config.yaml
init: "normal"
beta1: 0.9
weight_decay: 0.54
grad_clip: 1.0
warmup_steps: 539
schedule: "cos"
Each number is 500 + 50 x the weight over its row's rms, rounded and kept within 0 to 999. Layers, rows and columns count from 0. Numbers have three digits each. The size before them is the row's rms in percent of the matrix's.

# up: layer 5 MLP up, 3072x768, rms 0.0172, rows 2667-2795, columns 672-719
# down: layer 5 MLP down (transposed), 3072x768, rms 0.00885, rows 2667-2794, columns 672-719
up2667 096:493478484490464523486471483383524505446431524542509498552598587509534547571512511487621549474534465488469495453549499510571446357494473467555514
down2667 096:448548537449524405467532504534497447450500592480453440489599562557539506548453511527465386453421543508511541467509508453431546482468431465414528
up2668 102:505480506554476548534506462544492537537484440553519495436380450479548520463541461534558502451464452508505446542558418442584500494464529498471483
down2668 101:511539479534448519480525461443453547538562535502499499453489503486466441482552502406429533456476505446516502536555507488524516501491495486492473
up2669 098:460420513480416485499487485510538512553488456578490448507553484506436473552501444519472490533516431472459585611498543505511449512476348435518572
down2669 090:476511447446480358575613439610580505570437512429512400558529560551452506519552364465450437524480546602434420568502542536445431484535492498517453
up2670 099:399564525587539578563536444454456472513564475460515602546450526563500480507487491531521441519468555518533467491480550545485444432486489600520545
down2670 100:527569475407514421477547518532512482473510485543487534510543476591531516488476554497383485395541519494528470550530434525525441450472445464544485
up2671 096:546471465546505440486525442468483556488560527491547470507501492499514529555581523588479511545487412575509539535487564513489425463484516438459466
down2671 099:568441550475520539514534497537435537619488586469467485582534442495546437512492448502493517454518581523386501481462417464514510533472544506469432
up2672 100:387505513509544548590422483537388481509534509429495472552489486455634411470481558494388577447421503532481566472412529497508536534525588477578488
down2672 103:567582527486520514436487496413457592561449520453480565522525504564530456508571413567447602561511525495484431503488457533469503511530503571579493
up2673 103:335480543471439482473499422416439502448522424521530498514516496443498366507432498479500457564587419444567525432479554387516464508470496533466486
down2673 102:418544564478548502452610470424421481482560490515463464549537533418476523478540495440570425490568476535450574486531419540496627474488484538564470
up2674 101:464503496481485530473454526422459481398417454491419437451585420479594390502544535576526562533543401551461562451426489562504522483506430498526581
down2674 098:620484482531466514455444561522434493507422435505493511502470406604509449462412524538571487513461461416487515470469494501528499505557508437489541
up2675 105:480510488556441548446499531503573552526479688511564524504495541500602568524486483536344504568400457552410477500553510483485364435468565493529495
down2675 098:509425534527472494520455463525514523478494539447470529587517585567519595545452542418496494555576569541465487368572570460514396546523416458373569
up2676 108:510364485490456496426524463579457484492418429576431416516596506498487464601480568584496512436475445455511564396483477439521503455427480488573514
down2676 111:492529593452465505539505412450501460518507570546466520473517452492525402533447594485458540506515489459463560583563373482572486522461497495393585
up2677 091:376502469463490421503606472464413528457522504477490496499463540531547484446546510473527460496519347431591527404590453587458452526473457439583498
down2677 092:497470528549476514563471423474468469618490617537446478496486392576563455528448579528557510516572437510438496541484536500514510475558542464540511
up2678 090:329577554460469450453469526452507450526498448517460504508543518450515440509492423552528538543469506504388551465521503503443472506550407612469498
down2678 093:477479510549502490498468526457578512517417526502502446552418556586439577483482396549546515466448485486571460513571483532479447514507528461536524
up2679 101:482490422541558462576465473519621496488542549510482524575460400555382477446446546431532495446395534535530540473511500498513493449466521506540495
down2679 102:623502492541459526476521518479467609547427482433507468540441506508491581459484553561486511456450489601519528557492508521428502474442505571521500
up2680 095:446539476447477425495456504561478551465573538460502535485516509541518465449475503432512473441472524480475583447512573592481500550525519531382491
down2680 088:556528449602489544492587414481575435489596564480489477538445503441489440528518414556456365494437452486582541591514390454574531504536456570597564
up2681 089:473369519455491504471489440544445473469465452469544374458580489464451542513524543458442492437443600512425591501469569544435586537432511530463442
down2681 090:518463558523536438556560536526535481631553586501482477450471477467512435495547433436565442549567497520447535469506496407464504537510460491483525
up2682 100:509435428495572509507522502431511504454501506436520482527508446484511457541438483497513523538548534555514470533534526485471479454477426478582483
down2682 099:523374455494555495532527452532441369523507478520552436458586363451619488600518555471444455523496463460462518412568443430535518480510486499413500
up2683 096:525478525488451445582550496530446446468500459500597379519607518439480489391589528444518453495494451539547506478555435520486451447463489535585576
down2683 105:493508510555502419465505510507585425572471495543515511415492463478490419479499486535449501405426527490553525465452496528432524464600514617491458
up2684 105:415516528519510517481555462499486485381497528567469542381514579572419443537427524447485496618489481439523507612483441447442507518549527597525522
down2684 104:517478455509478443562470493556480600552492563413479477457420549514567546536466551507475551462491532490547505507540352393471490505463467478449481
up2685 098:510474514475504490533470478521534480509462555563414524516548566462500493521542569541455475465494421489429520454534482519495565490526595495389534
down2685 104:425505467592403467499495577516598540470432584485504570474399524463530486472497526398514473426491507529411577486462553508475470465461573509715436
up2686 094:557491507506503509519440474454545548524544582538486408460461451587538545512521478595539427443437487501611465490645496568468573512442480467520576
down2686 092:405596525519510556627588467448492547545504582566508425466541463485491382389504502413420407438464587477503511502498548496532469481390535505526548
up2687 101:409460485476545531507483451440344566459471541528543632485493489677497432561510378401458457520523432480436490544468421541477501473536449599514557
down2687 102:509551442540491410379506442416518614477439445456420480459607469541484524556463521482539492552443433457512431560603483543447547424346528528477511
up2688 106:533443524458466526464487582497419541516439535441569509489504579421451450420582565462502586551555464446431494541506409579431445474580480532468573
down2688 104:386472533446434519450522454490516504466464508479544494646487508502458473510511582414528516518556437558483518469451365437577516521515490428531544
up2689 092:495386498516478513521572483474472553533475529431461538415541514464530488396508536482419484585589583504379492505479483541495598548477564498433508
down2689 090:486423512444416499456502496487485436528530551571616480528501449589409432477571498461487493495425475468566426509475609453555482568528480498465541
up2690 104:549513476466413468541421415496556467526541452548473618414471492475556535434561516459500453534560497509516518535550450503520482437467453543538573
down2690 098:458555493517517518504543457514497528452464524529533424492547517486553449492547524607449504603594417534580512469513377429548573542453536490415532
up2691 104:417507459446517416492474367531510521466456497456554453545571419526529463549501526522554500507431472467548507517497458469523574593510428516451465
down2691 109:492458505591433509492472556418471502538496493614408600518407475571524431494401414541461499474431553540481498527458497504555474541474464448429455
up2692 104:564492473532473406474509373568422528559523483495500542422482587501492431501453465565484484453483528491486488510438475550549541524464534478490534
down2692 100:476422435467460542536483444521500499478545358490485494524459547402465511598507482537501464502497473425503505487421430408532490549464437477563497
up2693 106:422556444534522472559479486479546495421456477482484415426472532567538515514492544402499419489562522475484528493605576490536460517570487492434485
down2693 108:492556502547498483398443510549461511502560537607417501555464452453527460455478484491557532445522563518486471566486435598604573487550528443507468
up2694 102:579532398533445486549518457529485547367520500507499460420529504558496539467545498418487492472573409443511458535505596456454530438482524435519414
down2694 101:457610479522535604529552524468536548436444517555578521464486466406451429449509581476468480556412481637502547527551457537426474543603442639480564
up2695 100:474424501451469479539513539468374512487486563517478640547517564511452531491625427586457541512482452491404525555481482550546534492388526492493527
down2695 102:470470534593480463453558485478450486513472496391458568532548508433421435496524551512516468490541474499444509461477507524476530501523604454478523
up2696 098:517514424458457543601556425451416436546441518411421522483494566522485478499476455504527476503481486582503532516490522455572548554493451604402519
down2696 104:463527593517532553527481458468533471445433501481475474370412532487520505500511396518505480506376582582505539554433618412497513462454471533461493
up2697 103:456486491444528493514580559469502479381528506438543531490502468487529588516571568415459532469424460511612556553551551634435512488454495505452471
down2697 102:515422472549507440467537432543549638532529533503497469580523583459555458489512503551483501537517461525558503488502476465501539506533494463624460
up2698 099:429546461478535592499498480541538473541476503477483490449443507450509490447469515536502416444469481499495544521484492466488479564387538558461471
down2698 105:530472436509460555446485452597558477455522436464542535522508531534543414472514502464504467465442414485473442530499437459544484477565510521516423
up2699 111:484493497506515572616447505541525529564477542429561496463525516419523527506544422493546442524559430505569476603506512502553530479507449492606527
down2699 112:409408553473441542510450435515464535512489538455462555356519512481512363519490452444492455541417610419526498544513529431492415591465452566539471
up2700 110:499514519568459507473534519522534544558475554582468547469533584401489526484474503490488560531480414559506433516599334552483539501456490510484473
down2700 109:446461512466553510504487429472536429526573509523490515475438413415561578491492511547475564562459488555447609544600515577537499442532568463531462
up2701 108:484522507530458424563562404473475564321541479512574545483558432521470526499477532489565501428420491441450450477560455544505561477544449509402553
down2701 102:504489494462513502498493552519504528464510438521522431496491529436542471395587404523487553520502491505485514607510492486570490498538580527551448
up2702 096:504503544396415434556531444456406544467485534482468446451546457556518458514550552438493548553453509419478522407476487487466536529571532509471548
down2702 100:441494467440473513525381529547609519514475623518465498531451501507524514458521571484416504571491550580403444577500529548450439479492467379514407
up2703 109:553547406449539587458466506507536467530578549478543455464529482357449449556538427454494563556496460487532495588515377504490517489508509496534416
down2703 111:470456470472514540445481618512533478503499582466519519553471498495492555518474488547401478478499509423389457524546475488447582496529515485476497
up2704 101:444493476505492427475544554389489526425550462523459513570509551511466471511472431483437415496548510531454490479523476657489511461495553473524473
down2704 098:459495497458515452384492558548447506463637602531474593443474508522508549477520483518531501515462466453434455438514477496574486502573513511412448
up2705 102:547437518524506562519560442457492527511489553529482525436541574477404370470507526501474546439504460486465464508588513484462519530525351469398429
down2705 103:498523596452487486500650446442526491486484471380502435515438505676525543435506517580537499487457487470424519577600483470404498558470483444499584
up2706 094:453556548366525508486421432542445570495509596415493488525650517544463352582494549554567571486476505546520541511527495528484538422556519475381575
down2706 093:532486429522518558444527532562557516525474438597553551387470482453563499525470601480455467444477462557453499486461438600474515475554535404554490
up2707 106:534452402490446472442524529521495421542466526568496453508467585483483533504424456501325485461518405576469476504473421457527454440469486478403518
down2707 109:538513490476520452472458469498485572436449498490485407458462491521502495482503461473523528530434564497551511493537546537555443445503467436571498
up2708 115:507470437424445523493557480578492463543551501449499465426530447495582498534528470524445508487354470476446438436641466616403554515499530590448581
down2708 115:433467449497507506595438372553461563502617544414482458510477474374530561544588474474417455458534493468474522545525521597513510567559522436533524
up2709 092:452508575464480505509451517510445435581474461507493544555470540540532490537472646440461505484456457602555578510462458521499412432554474480454427
down2709 087:505421545541479439456469557580477487398510509533536452564473527527509549488485477506569536392479489507514546603495464431539483564475595463555506
up2710 102:474494521498475472534590537494556480422510534601467536505535551554544504497430561668501616452461437456590392552444492524510525542466524465510403
down2710 110:524455537437502478335477546534574399485490421511524468477546469360525491530601531539466496506486496579605501509476515483504519564442493488431439
up2711 098:469480516552485565563546522445553493478490463448430490593546549527558544494562559475485526512582479490465570458556468448556480477483393425498499
down2711 098:533491566593499451446556537563523554504543587508363565518482481499476473527506453371594563484459471547513511556473501541500441411601475529445493
up2712 097:455518460535434509585488384561587538524486426497512394612516478449560456511520449544527472449469460523539417495483382488520596501501497472611501
down2712 104:543417455526476520432489539459463434611518461482521473536477555430462453556537479536550566545573425478486537614503498592564522472389416492516499
up2713 098:416541447425474451516553433432518502490556524521532484484497486488587526511508551449481566531596482516539494455589571464445483475539428449619579
down2713 104:466459506455480433467470458485609456495461473524502547570547543496420587514526472499532502498483480460547544528507497519434514353466470449566441
up2714 100:544468571488522478490466451477441502463502399563435536461451547557585365599479502516549484514453576477475501501527507438489701536417404448485414
down2714 093:547596475468485455503503486579430451467593406536514515465513516437419580552496452370479552520506522474494522473488477542564486519400466576494426
up2715 099:451463437473435442553463430455496439386516527518446554522531523561455526562440500401450414499515459462555574393547568461516558479495437440574517
down2715 104:524504530508590504502508502468549526590483545538560556462520419539458542548450459489516576544527583465499415553446470662499403499410508507491451
up2716 104:504593476462510568593413451542517560497472495453523533455534494521547578535481508545523476456548524457545552464462509505483577544496438505527452
down2716 095:539518472394580392552444457535492479501399470477508539472546534496584586510526506513487475561561512495543486453534457537569516492505505407452499
up2717 106:462566440572542503516563463410533441484462566506498490460492538554472486537476478439448575411491549528519454454503554501434449530474437524424367
down2717 101:450617491458473426453518518400538488520540544434474547509488398615581550524436455514554529444498538506503469542493584487515441477470458515568488
up2718 099:417587516516480562527489481541480495475471436470483482574497502550440489513494539467576467544501496505550560486506529428619610490519541531515538
down2718 100:577494611456530461546490421591526533545391596492512435560552441513479535435495501566425507408630508480445404578459605500406449459579549536498530
up2719 099:418520532419491499412571481472430557450518482523475432450526531538457500478589491563571442527526554477479530525520553488474565421379552570563553
down2719 097:547557496467475538541564509529574533499452516506457488545573508444481621419401526447466564444502540546519594454483443443474530483432550419543460
up2720 102:492410514494519555574477425476543534472463553489490540538582511566464519520497486515516561468506548488462588569480476449513435521452404449589494
down2720 101:555498489505465504418576460503486474531535572484441480531468445381512568493570544571578456520431553510446629528581537441504540474495526403509481
up2721 105:552557559450506454490444415492489418500495472547497521518524440494477451542520490542526451533517524496397415532576463439506502468548446518426531
down2721 103:497517493490547537509464516587544568616470484482535556503458384544512493431485557506513604522510435514455412475505456476477546454489456582550527
up2722 106:474376538514468558520537462599468457547541626541515568480501533550565460501429550567467569476532501520532518482537467480475541461446501429534530
down2722 102:470493433474525582461511596499616507488475486566490505514498534494595592474491417492525503541454506477529329569467575463545458481422434538491604
up2723 102:472491490538462518559522497479499480417466543529525526453550561403496370454454425478491538430512519466510448409420509477494478491411505492451511
down2723 103:552563421505475516529494414503527492604503565482426544605527491396495477528569469520516452457419492542512417501503514528574477527459458499528446
up2724 104:434501503519437532542573560417514461382557522472531576522484527380571637527526521635439552526560524517584536551466514471475471448462450461517621
down2724 106:624547503592526433408493533438438604499508578537474545458436464468511501523464511451499478516446511491548503546528583525509466521445551475591570
up2725 095:498470463514472503472473475498529495416471383619516463512486392473491502377396474511489440460491496456485421437578587495494468496540479514535497
down2725 095:479437640464461502460571553442498469430506513495513434466461541497498496492481484561474567450445488503486520540452494560461495409446438540549462
up2726 098:506544502486525517468470464429515461421458387609465443508359472435496411463446529551483446497504375528459540508514582550440432508391477458509474
down2726 098:529482530535468495507536466438457593511510452489585516491451437505530513546479508489490468460477552512468461437473593388533530568513509447579620
up2727 110:567448392463535583559501444462582420489464560477572503539447526453530488544467478448464458428508421534556541463471449496462484471466507584482560
down2727 115:448491535543491459512452532502603532486500526498530452451428479545450408519449424507586537496431453464407528529473552476637490605504504563540422
up2728 097:567501558437494492488482548623392592500490556499573539556551574483549547560512511476409567511577441498547408394539583556410549460473560412455559
down2728 096:533561543516425440496462516548547500531525544551537498538514576537482530449490520503487534343427546504515479523477422478504436466447491450510576
up2729 097:554518462487579491523518529555498490415497412469469503496475450563493522404661517497485586432466490535525497550415531570628557535491499568476521
down2729 097:569534404474444445425541601536503483454523581482512480501600509517498493545541507536477465436490569556495503548447556532500482617469476462499448
up2730 101:579469541484508529609497505583474468464465466429600530552431499503467509549529405586418436466482544483451419569544493501485561443493444415471533
down2730 105:556473431498500450441518499539489542573527469493369449521521421553474467498559397472468577511527535544532513471561434540602527453459529402440499
up2731 099:547512483474487541512457460568538583441574460582475509563524470499551442480426450550515629425433441500507459600513410562473400442454571526507583
down2731 107:568616438472538563519524412535630505511432508483530500490533524508446585479524579514414453631529522468493508536474565431537519461526649457509464
up2732 101:537545617603434510574485538457513445353478419609490574431418526453476476438507460554519500489482491533514496598476551503472511454525496433493532
down2732 105:530513487417427526507466493579519451531549433458475462517527501484492479480429476491460415523563474615536664425508565448554452510598455478454537
up2733 101:543481488433501548549488534434477486494577476515510527466487475510437480473540464411434556424459522401610491534620462479618584471556403534502500
down2733 103:475550650539423483584519485467537481458521467463471481587486485565550522500555539525534451504370390534554513451511539484498551513461479561499548
up2734 105:462482547531404517605570418598490527483470472485486476473566506503607430460523482530456599475493470532541457493541520447546547584470522460431551
down2734 109:541436472442422571494422495482489555528480436526438559422445460546536496441498423521484449436551501427542475547493467489492554462505543441500498
up2735 091:455460485406346546469493564476560467483458510482492442499564538498444456513502571498420490463528479475560451488443477420522499406482533510472463
down2735 094:445410478560476397491442469510556359460493495604450503426489473540654508520478576422521446507527503373511474490502477500500491487527443476517433
up2736 098:456464475407507482513478474493480541559434427543460609478500462472522501468447573610452387483556560479427550471539497523562478538505496567461524
down2736 094:491484511602501463467535483559426482542442571473470423500428518565427552472487502379442630494482511486501477544513523504457497449512465488575445
up2737 094:510458582478446397476410538566509511495394578494481498520491478494418447524612541537577460475455450410541548439494519517463463500432457455469551
down2737 098:506482492550467469474457522433526412447463428535459495613571498506527538460537512416523512542550445588430538484529518578520462507533462509516474
up2738 106:513430489516572586565568386514466492494516437482473675457487443430558528598530461368299594591520472562415483518473442475454546513449515455467527
down2738 105:607521493559480428540514474432468561518479524449428609508493461599577538491452555489408562472494492437578535562551508483522455556441520501586473
up2739 096:544481443414547488534505522497490483540519617468548484543470517448506495550475495480375459488549492518447550526643430554568514491520501498475610
down2739 094:483589562561501549537441503549504458515507476529507475458429439523490412523578522522497452614444515523494485530443436558487433517495512455429446
up2740 099:564502477500455492586444511524485555599452403566497456505511512504420482530493421598562437398465554489425415424533528470461488510473422507450550
down2740 096:476567397438516562467556451490444482454551576580465604566475464521641481566436493447500425460559488460481508580467541500565528469545464498448537
up2741 102:548483582541530513526532438464549529437464515526551492511443513502371425482494519550509518466603452469519395446521459480475472502468490530573598
down2741 102:494530523451464605530484475571517561454509529474441449512507604426527557519494489436461454506534523470388434517540464436454580500515524454539534
up2742 108:466528475530377538518609483546474585445535493413534495457471507497535492515545523484418519510447410532543546469467496467469579585550443475555404
down2742 108:447427511505448467560568422563477525431503461556556499433519573426557505514504570494557498449503433518505571444457588502450492465500555559491487
up2743 118:546477462520446464537513577523461525536447523538499493540455607591566479423517435540420516566518510454462496514526480425439511444472558466463530
down2743 107:532497436564481403479458548558461590459569542593545483482532463528487539543515389458468513601511575450512487527500588572515511497482538485477394
up2744 089:438486549441519559558491490486429477476486488479505588496521441514455465510437556498478558481434472503552408465424496559522525451522498429534488
down2744 094:554479455512481499478549513516582465554530609572456457548561459551522546591454520440461573472455416509513483495517492499418484570508573565535582
up2745 189:458398532440505582568517476532455603496516438474457523500461468535472513453562582508450522521474395554485525450465496586446459492428510446530521
down2745 072:479511501506571514527465500510498530532505491500445473530501502484488518465502512506492495462481476536483451510499486498474422504494479506492469
up2746 086:481504523308496473605598484551532517457555418497355498447518477615514468505456470469499381520501434560505616538445526504576557505369433508439515
down2746 094:536596532496481501487534520482482626518492476505549546537529434493501458554576459486583568514560495454486428517557498576518412529452572565459530
up2747 100:466511565476462539443564463495491550506523526443514550504445489527398493438586454486504488530588461564566563497529542551473418540456425474503504
down2747 107:360475416540510484459434456453586577572425437560536373478502497431451470559657535518414456486538509559409568477550504538517487552519519426389507
up2748 108:439416469451443572484460526530405498516611534577523529477497591481513578505528493413540554467423481507595488498518484459425527492500570484470552
down2748 107:537506435425573544537486539502473484432522519483511494550413404506456462426489456545391465532453442523533558525540549575439469543513503475519510
up2749 086:568540507442512520534472470504519619414471494442595583317490527537542483483573521420502461562515424519494429463579489475498450489499493470489544
down2749 095:534519444576488524446503477548616501524483523519513536515554522513464489482488484570584573589487453506474549473552462491495420554605506482517454
up2750 100:467514580414529530524494449458468541537477499549408435481457498526588447475432502548434512338432520503499469432426500447530536493476494496573500
down2750 103:505512563627466532464503455488555465470543486514490522460441463483560535436483538501564506441512478560479482534528565556529460622527526445447592
up2751 105:595582523525457527559554483519416576408437534440561500443462408459425540564453547425509449510574545403529487443526526493491501471445422510503432
down2751 102:465491422621459479441529487504534475389585518516451482518546461497525477398480482460466472472452503559369588571507558429494500592579551565563575
up2752 093:489458415474457526524535540469442607567483542503457501559528454446455496404598540504456571398508534525429436470566491445473535430444586432591472
down2752 092:534577545431466556556535461440508526482403568492512503577457530424541449607487453531476507564516451406510500530569557436544525472537503464467538
up2753 104:485560518456488512463571516563470511465431519548431421505537512506467474526439496511449501409428457490557484490522452475551511471563495482601586
down2753 108:476496467543421464513593552466503460497457409513492449467546551527542499511627512510471459514484429504485527448480456500465517587472509564459517
up2754 101:402513540476516447561509536516468526397459459462489533558484498571426580385502526541459569540393452500548472455430482535328528489505555653547529
down2754 103:496470550506498461543475501589452583582568550562527422450555632500547417482475473515470494491438546482565471535452456424488453496502515486491428
up2755 100:468533601442422501554449437573489431531501475519497465480526551430545530450512560527480586550566536462416548525574533412488574475491466549566559
down2755 100:547542458521532550500487425476489379459521530416492425506492528568470573471495575497473429462548458488543460509525441501469550472582576458490515
up2756 089:520452450457537487514471494489514451534522510501450444463500481561488553487547522552509556365463536579508447491477508485459495500405522474519533
down2756 092:484540458506559556452492518442467517468535508510522477493456480513483483438505495455430533493525506496504588580484454513540534626464535521483413
up2757 101:477394516547486519465488440431481498463484442409491506504493510489492462529536551519424597502481461484486520572353503497472491449592528432523429
down2757 110:562433456470505571458456499494476512495442478563516574528437537527507449485446462474412530437564510509523503460501536524503530427545569545478541
up2758 099:487478549543387478449479573553484601426519515594504571506521383434480487493594490527548447540484528564524489596436415549469514468521544485586463
down2758 095:457431486466473446488434524628490470543530539499572443514502549382503549538561565464465483491467517542478479530490543579435548459433494575428391
up2759 106:452368444491548506489541534477495455462515517532462604475524523525491402434530560514581560399524385441545458497609459411472530478470550455503444
down2759 104:491449492450516415546532454446366482497474421471405531569459493473423548474446552456548476434495517599459459526512488515539526498453547469512554
up2760 106:411484511489527553484444490442514566460513501466494419451582497541521528570473515436528462554502438409462531465509490519544438494432447518453492
down2760 111:565419481531453455473464538515510556511448485471585538610529492500513501547498550464454541500486589530479459568467484537472497478423474487459463
up2761 103:491494464534547380570462441540557551521499404562644388500550454424403461513500478515490514526497521411558492483493526419517401418503533466497575
down2761 100:564465485475473426472472452494544552587514558444498537507516552443487630550426523492448473475476395537504472552431487495518455494436498507489525
up2762 103:448511499423492548476512503521534491470482417448507399486438488479452462507453573482572479460516506484505593444529537440451457529486533516487476
down2762 114:430447508476497537467478509510473395531503544482462504434474563531510488502483562455387428563543530518604521521480516520533546521518577466500558
up2763 101:462512511358472414461561479562433615448450507456423565423553575499537453392499379523509478394497441498461497449534425525495503474509482545533544
down2763 101:558566424503509526525444410429569503586569498532562508449511579490373541536472457499441529408455431522526456523483445511446469491457503483596420
up2764 095:472578526450422568516536465428510530454462486458530520424521486486459543435502485423554447528384529506605591439570427545417458478559548525472499
down2764 099:569451463582483403538425489519497443416505517554438457532524545542528484423521555500438537462479564411474502496502360473480456514517521417468432
up2765 097:521405512408452486540612466472496520542483498454520520483496470485443569481559465577532566476448457500526396553604436569492505513496490510507528
down2765 103:367565426524508454528493541510431567471465541525504622502452584575482444455421399507464537503496526547497517416481532550529550397494390459515620
up2766 101:454489605478516431534468541557449517452394535509485523506461487440504433532460524550446533480530487558509561541395504483528503494493542540419549
down2766 098:463416512477536604486536536481482592583469549546602469450553491432448539449503481480520496462478578483502593416458498485540449595428525481437549
up2767 089:450521598487482516469513482513577448460551565537468451436531541497496453485559598452536569523410524405520491448567533509540610537541505479474489
down2767 098:521499481483532507494492510508593573560522519503538542331483468488476458419472393532496470508536633526374436449539543563447525495470474552449540
up2768 098:478490490464441501511558423403446409455441530484515551378395512554582513443460430525512514503513501473559474537517473476532613508452421527568524
down2768 101:492586514510538512549477424464571584437475451450421511435570500481435533501544522430389465562447459460497468454385483410565546517558528530509524
up2769 103:511537553529463473507562425540541587432433470506535536465470460545485544459479497578463511520587518525485498446675445459473467436408426461554562
down2769 102:496466486439400473488480476468568490591574499479540556496432436536453501526533561510506531485434535476540555512490397505446520525450473571528488
up2770 102:481488542490438459477548508528439546499529484437487491464585531519486537585446567422462476479498463550478502487524433553454472493459477531520621
down2770 106:426504445444571404582446451499547521502569419530495579512558501537537480591577436580516497516477446460501584588510493502494444544475541474514450
up2771 112:478446455415494569558511387553560520530394460478402455452523521508506418466535556415484460476528489511526460403596465417470549546526499531518470
down2771 112:431514511504607450409569509438479480488549509502474526463483509531482417445604500515581435437436468514433436523605550502523490537523577488539485
up2772 108:520459386466383564578496464509490516515383517516515567532497475517448415498449449535432405480465415529575489521551437523529472576413433429488510
down2772 108:520442513546511530527522534508522479588476527563413543454573512510497508521489520617651571469480437545453498555433489480579528460579575556467502
up2773 101:514468482523494509512489465432506527526508544494473459498566437565367547566493607594554552440494496472521561504504525434509537497474527533543427
down2773 104:479468469516380530580489481409528616490440528424451491540494469484430544526535556449439488481465403446539502585545502491474507453469460489528468
up2774 098:404452418546523500526559456473439476451548453464578516496464470513465478432545481473508495469423503545429439507449470506546481538490448604475616
down2774 098:458523448472548442506519451500512536544395569466472515469467467541496395546393519468466488464553516477463592568515547589553474472472468524526481
up2775 103:508531483519458538503494531490476615483532576385459431462532548477408460565442557515527614454414513441475489460490465445467511492515497524580475
down2775 109:444513464487445544471586538517487496507482448553421442487480580441504504493590519429454498502547474466455514569452460557510458478533536472475583
up2776 103:492554500513437477520557525542424530467475530583597533471481582489536547435455550462540493535518495464475478567558483481451526473507447510493563
down2776 103:500465426498449474495461484492528459428442598572493623492496516531524567493536493598547434499471433573509588437531521516459459480458517468460500
up2777 104:514513547495462545537446462448545559515454479523460425510515504507468384482494491447496460363606519497543654488558520382559594529490428505574496
down2777 105:536423493544455577464513548455476506514476530535537568508522446457464526487430420487444531509510510402465508601508499535512576462542534517459473
up2778 101:439480580438471524526478447582433505469452546517517522480603457489377580480475550491501488481420474578484544553588484598529439513516497513529468
down2778 107:503455533451510412541561525603535515551498439517542517603455476486533413555468526468534489509484479514532454525490467573496527518417571454438449
up2779 096:458554466470464465563587553487435504441508547572489473417481587426481544470530547419455547491440582408456467559570435436498528452519522477544506
down2779 100:457621494546481562435463417565560510477432586490454444588521585517455484552466496447580498422486457589467459573548444449509506521545559567532477
up2780 102:477512501443408457548448418578481531549549479563581577490461569496539591513472489513473446449489436495603507467557558516531545620525592440462544
down2780 103:573568512499474477581554449507516502412515464545388408498535465503481427514473565499467478518523484414488466470551527517399500519511556483503496
up2781 097:467491482374507567527552540628506549424510436520498542520485407479446528510520495403490425469465484550549610497442433506543445597567455532503497
down2781 105:505416528501549514493539462560504459575378541452488539470441488539478502495513433498501465510445554467447529478604486465478449422505465480490424
up2782 100:533563487534558495469464468554499540524559483510500551517545552498523532484520417415483440566480476482495494528510483542547507483512481493413532
down2782 088:461433579575398547640642508366475558467506482564540554498431430429516481555492563523554580489424497545502433491557433443447506438477499483620438
up2783 091:523571578419530548535500496547485510513409414539429587486522461375443478453625545594551556478481573480570513430570450591489462479545413569471505
down2783 094:461489492581531570508444469534445472471432505488469597489453487454484496465469544530529527448574481451492552535448503459402559510487512517515512
up2784 102:505500511527464500499548518569434444513507502552466442487501589393554491456446516507488545580474395475466495444458406577448518533523400418442456
down2784 104:502457428519529456563459519377571380531438481458455512565526561582491504460390524494485495600463538412438585433431477470453475458583546399546447
up2785 109:479503490465540529446526468459518450460559475485523450421487443503500500496508459547574459505502438521485551513504655565522558538503447471500499
down2785 111:569545542516505400585454396563502546506499517480420503523513494556466486440465500455504538516374463556497510487539537459368444473441366510513360
up2786 102:496436567492461527520512395529559489482562391515454518434493451509594477479540460560541484554511448481460439445562528470413495506569462474569545
down2786 105:479526480517423433487371545581476540510533444496505489439572435506537485546567522472528446496507469468431453539514532552506495474591512511517442
up2787 088:481551493491454492571478538524439497428551485534533520556489387505497411555540492495374559458528506522558540555509440509497431416551443464459542
down2787 085:509502508498420633459558369451506505503390573427483494496514451498500480580416508535440465569440453497535481590489457455408429563479610418596513
up2788 088:477490537455452489487407481546487569526452437544499559552450466495500515507485460435552603539479486510497554516460484436528511525465483485500492
down2788 095:428519554531505486384535466474490518562479492510539464575500511514548601525436462376503548580482557447507520550519514513526437439605538509454452
up2789 102:469553494533606470539544620514529546480533484476509497478470514498404391466555504430526500448391592438594498461505551434486459427458600499607428
down2789 100:511645598518451472519538441474455385480454595413503396499513590498440487523421593457527481493449517478558563621453556491526496451509582417527423
up2790 093:551514523570459466493599537511492530426502584443469476449561429522443506489509464483588513429586507544463428459534505341523505506385462533499541
down2790 096:494539511518535573517480536471511482517522470532554507476600507398530563494535517491541501571565441530459539486503493469564549515489527539420403
up2791 092:472514617513473500473550449544464517482554465473446493545585477534517501480530402509441484550452499472538455503503475523463628478542472524484380
down2791 092:520523480511483489476475500452538471474531407524519521450502472443445474526504480513544470551562519477459526502517526532506428560614471509453399
up2792 116:543498525518392506519478469470514432569580538481457562492492502466539459541519458507474519522595468550439494512463475430433629481498444507502563
down2792 117:465425476588442468557602443544512552415557533506495497531482494463560505529528492421523530475485514484529492473521518508489579531523447531527520
up2793 109:542443515464480458538538565552486512489517513519497498540502494524470459443609526479481584490377464429494551528535476402498546468445434482542433
down2793 114:424497470469493453428515478448450458462570464535466541512555549511504487544609435573546496516553578502474554518429429518508403540500530409421582
up2794 112:488449486554455483561623506508484532492516445547550442467491521470486527533471536532444502504556504424399527517519508535468512554504526483527547
down2794 110:562474377481568465568564510508589438493569440512513612530454491518362533509542491479529582488569533482521443483564560564611477476564468516507368
up2795 108:551459432515435482479541470517594580492570520501491565485487455528487493410468414619573521517528425473540531418500490443546454441509457496461514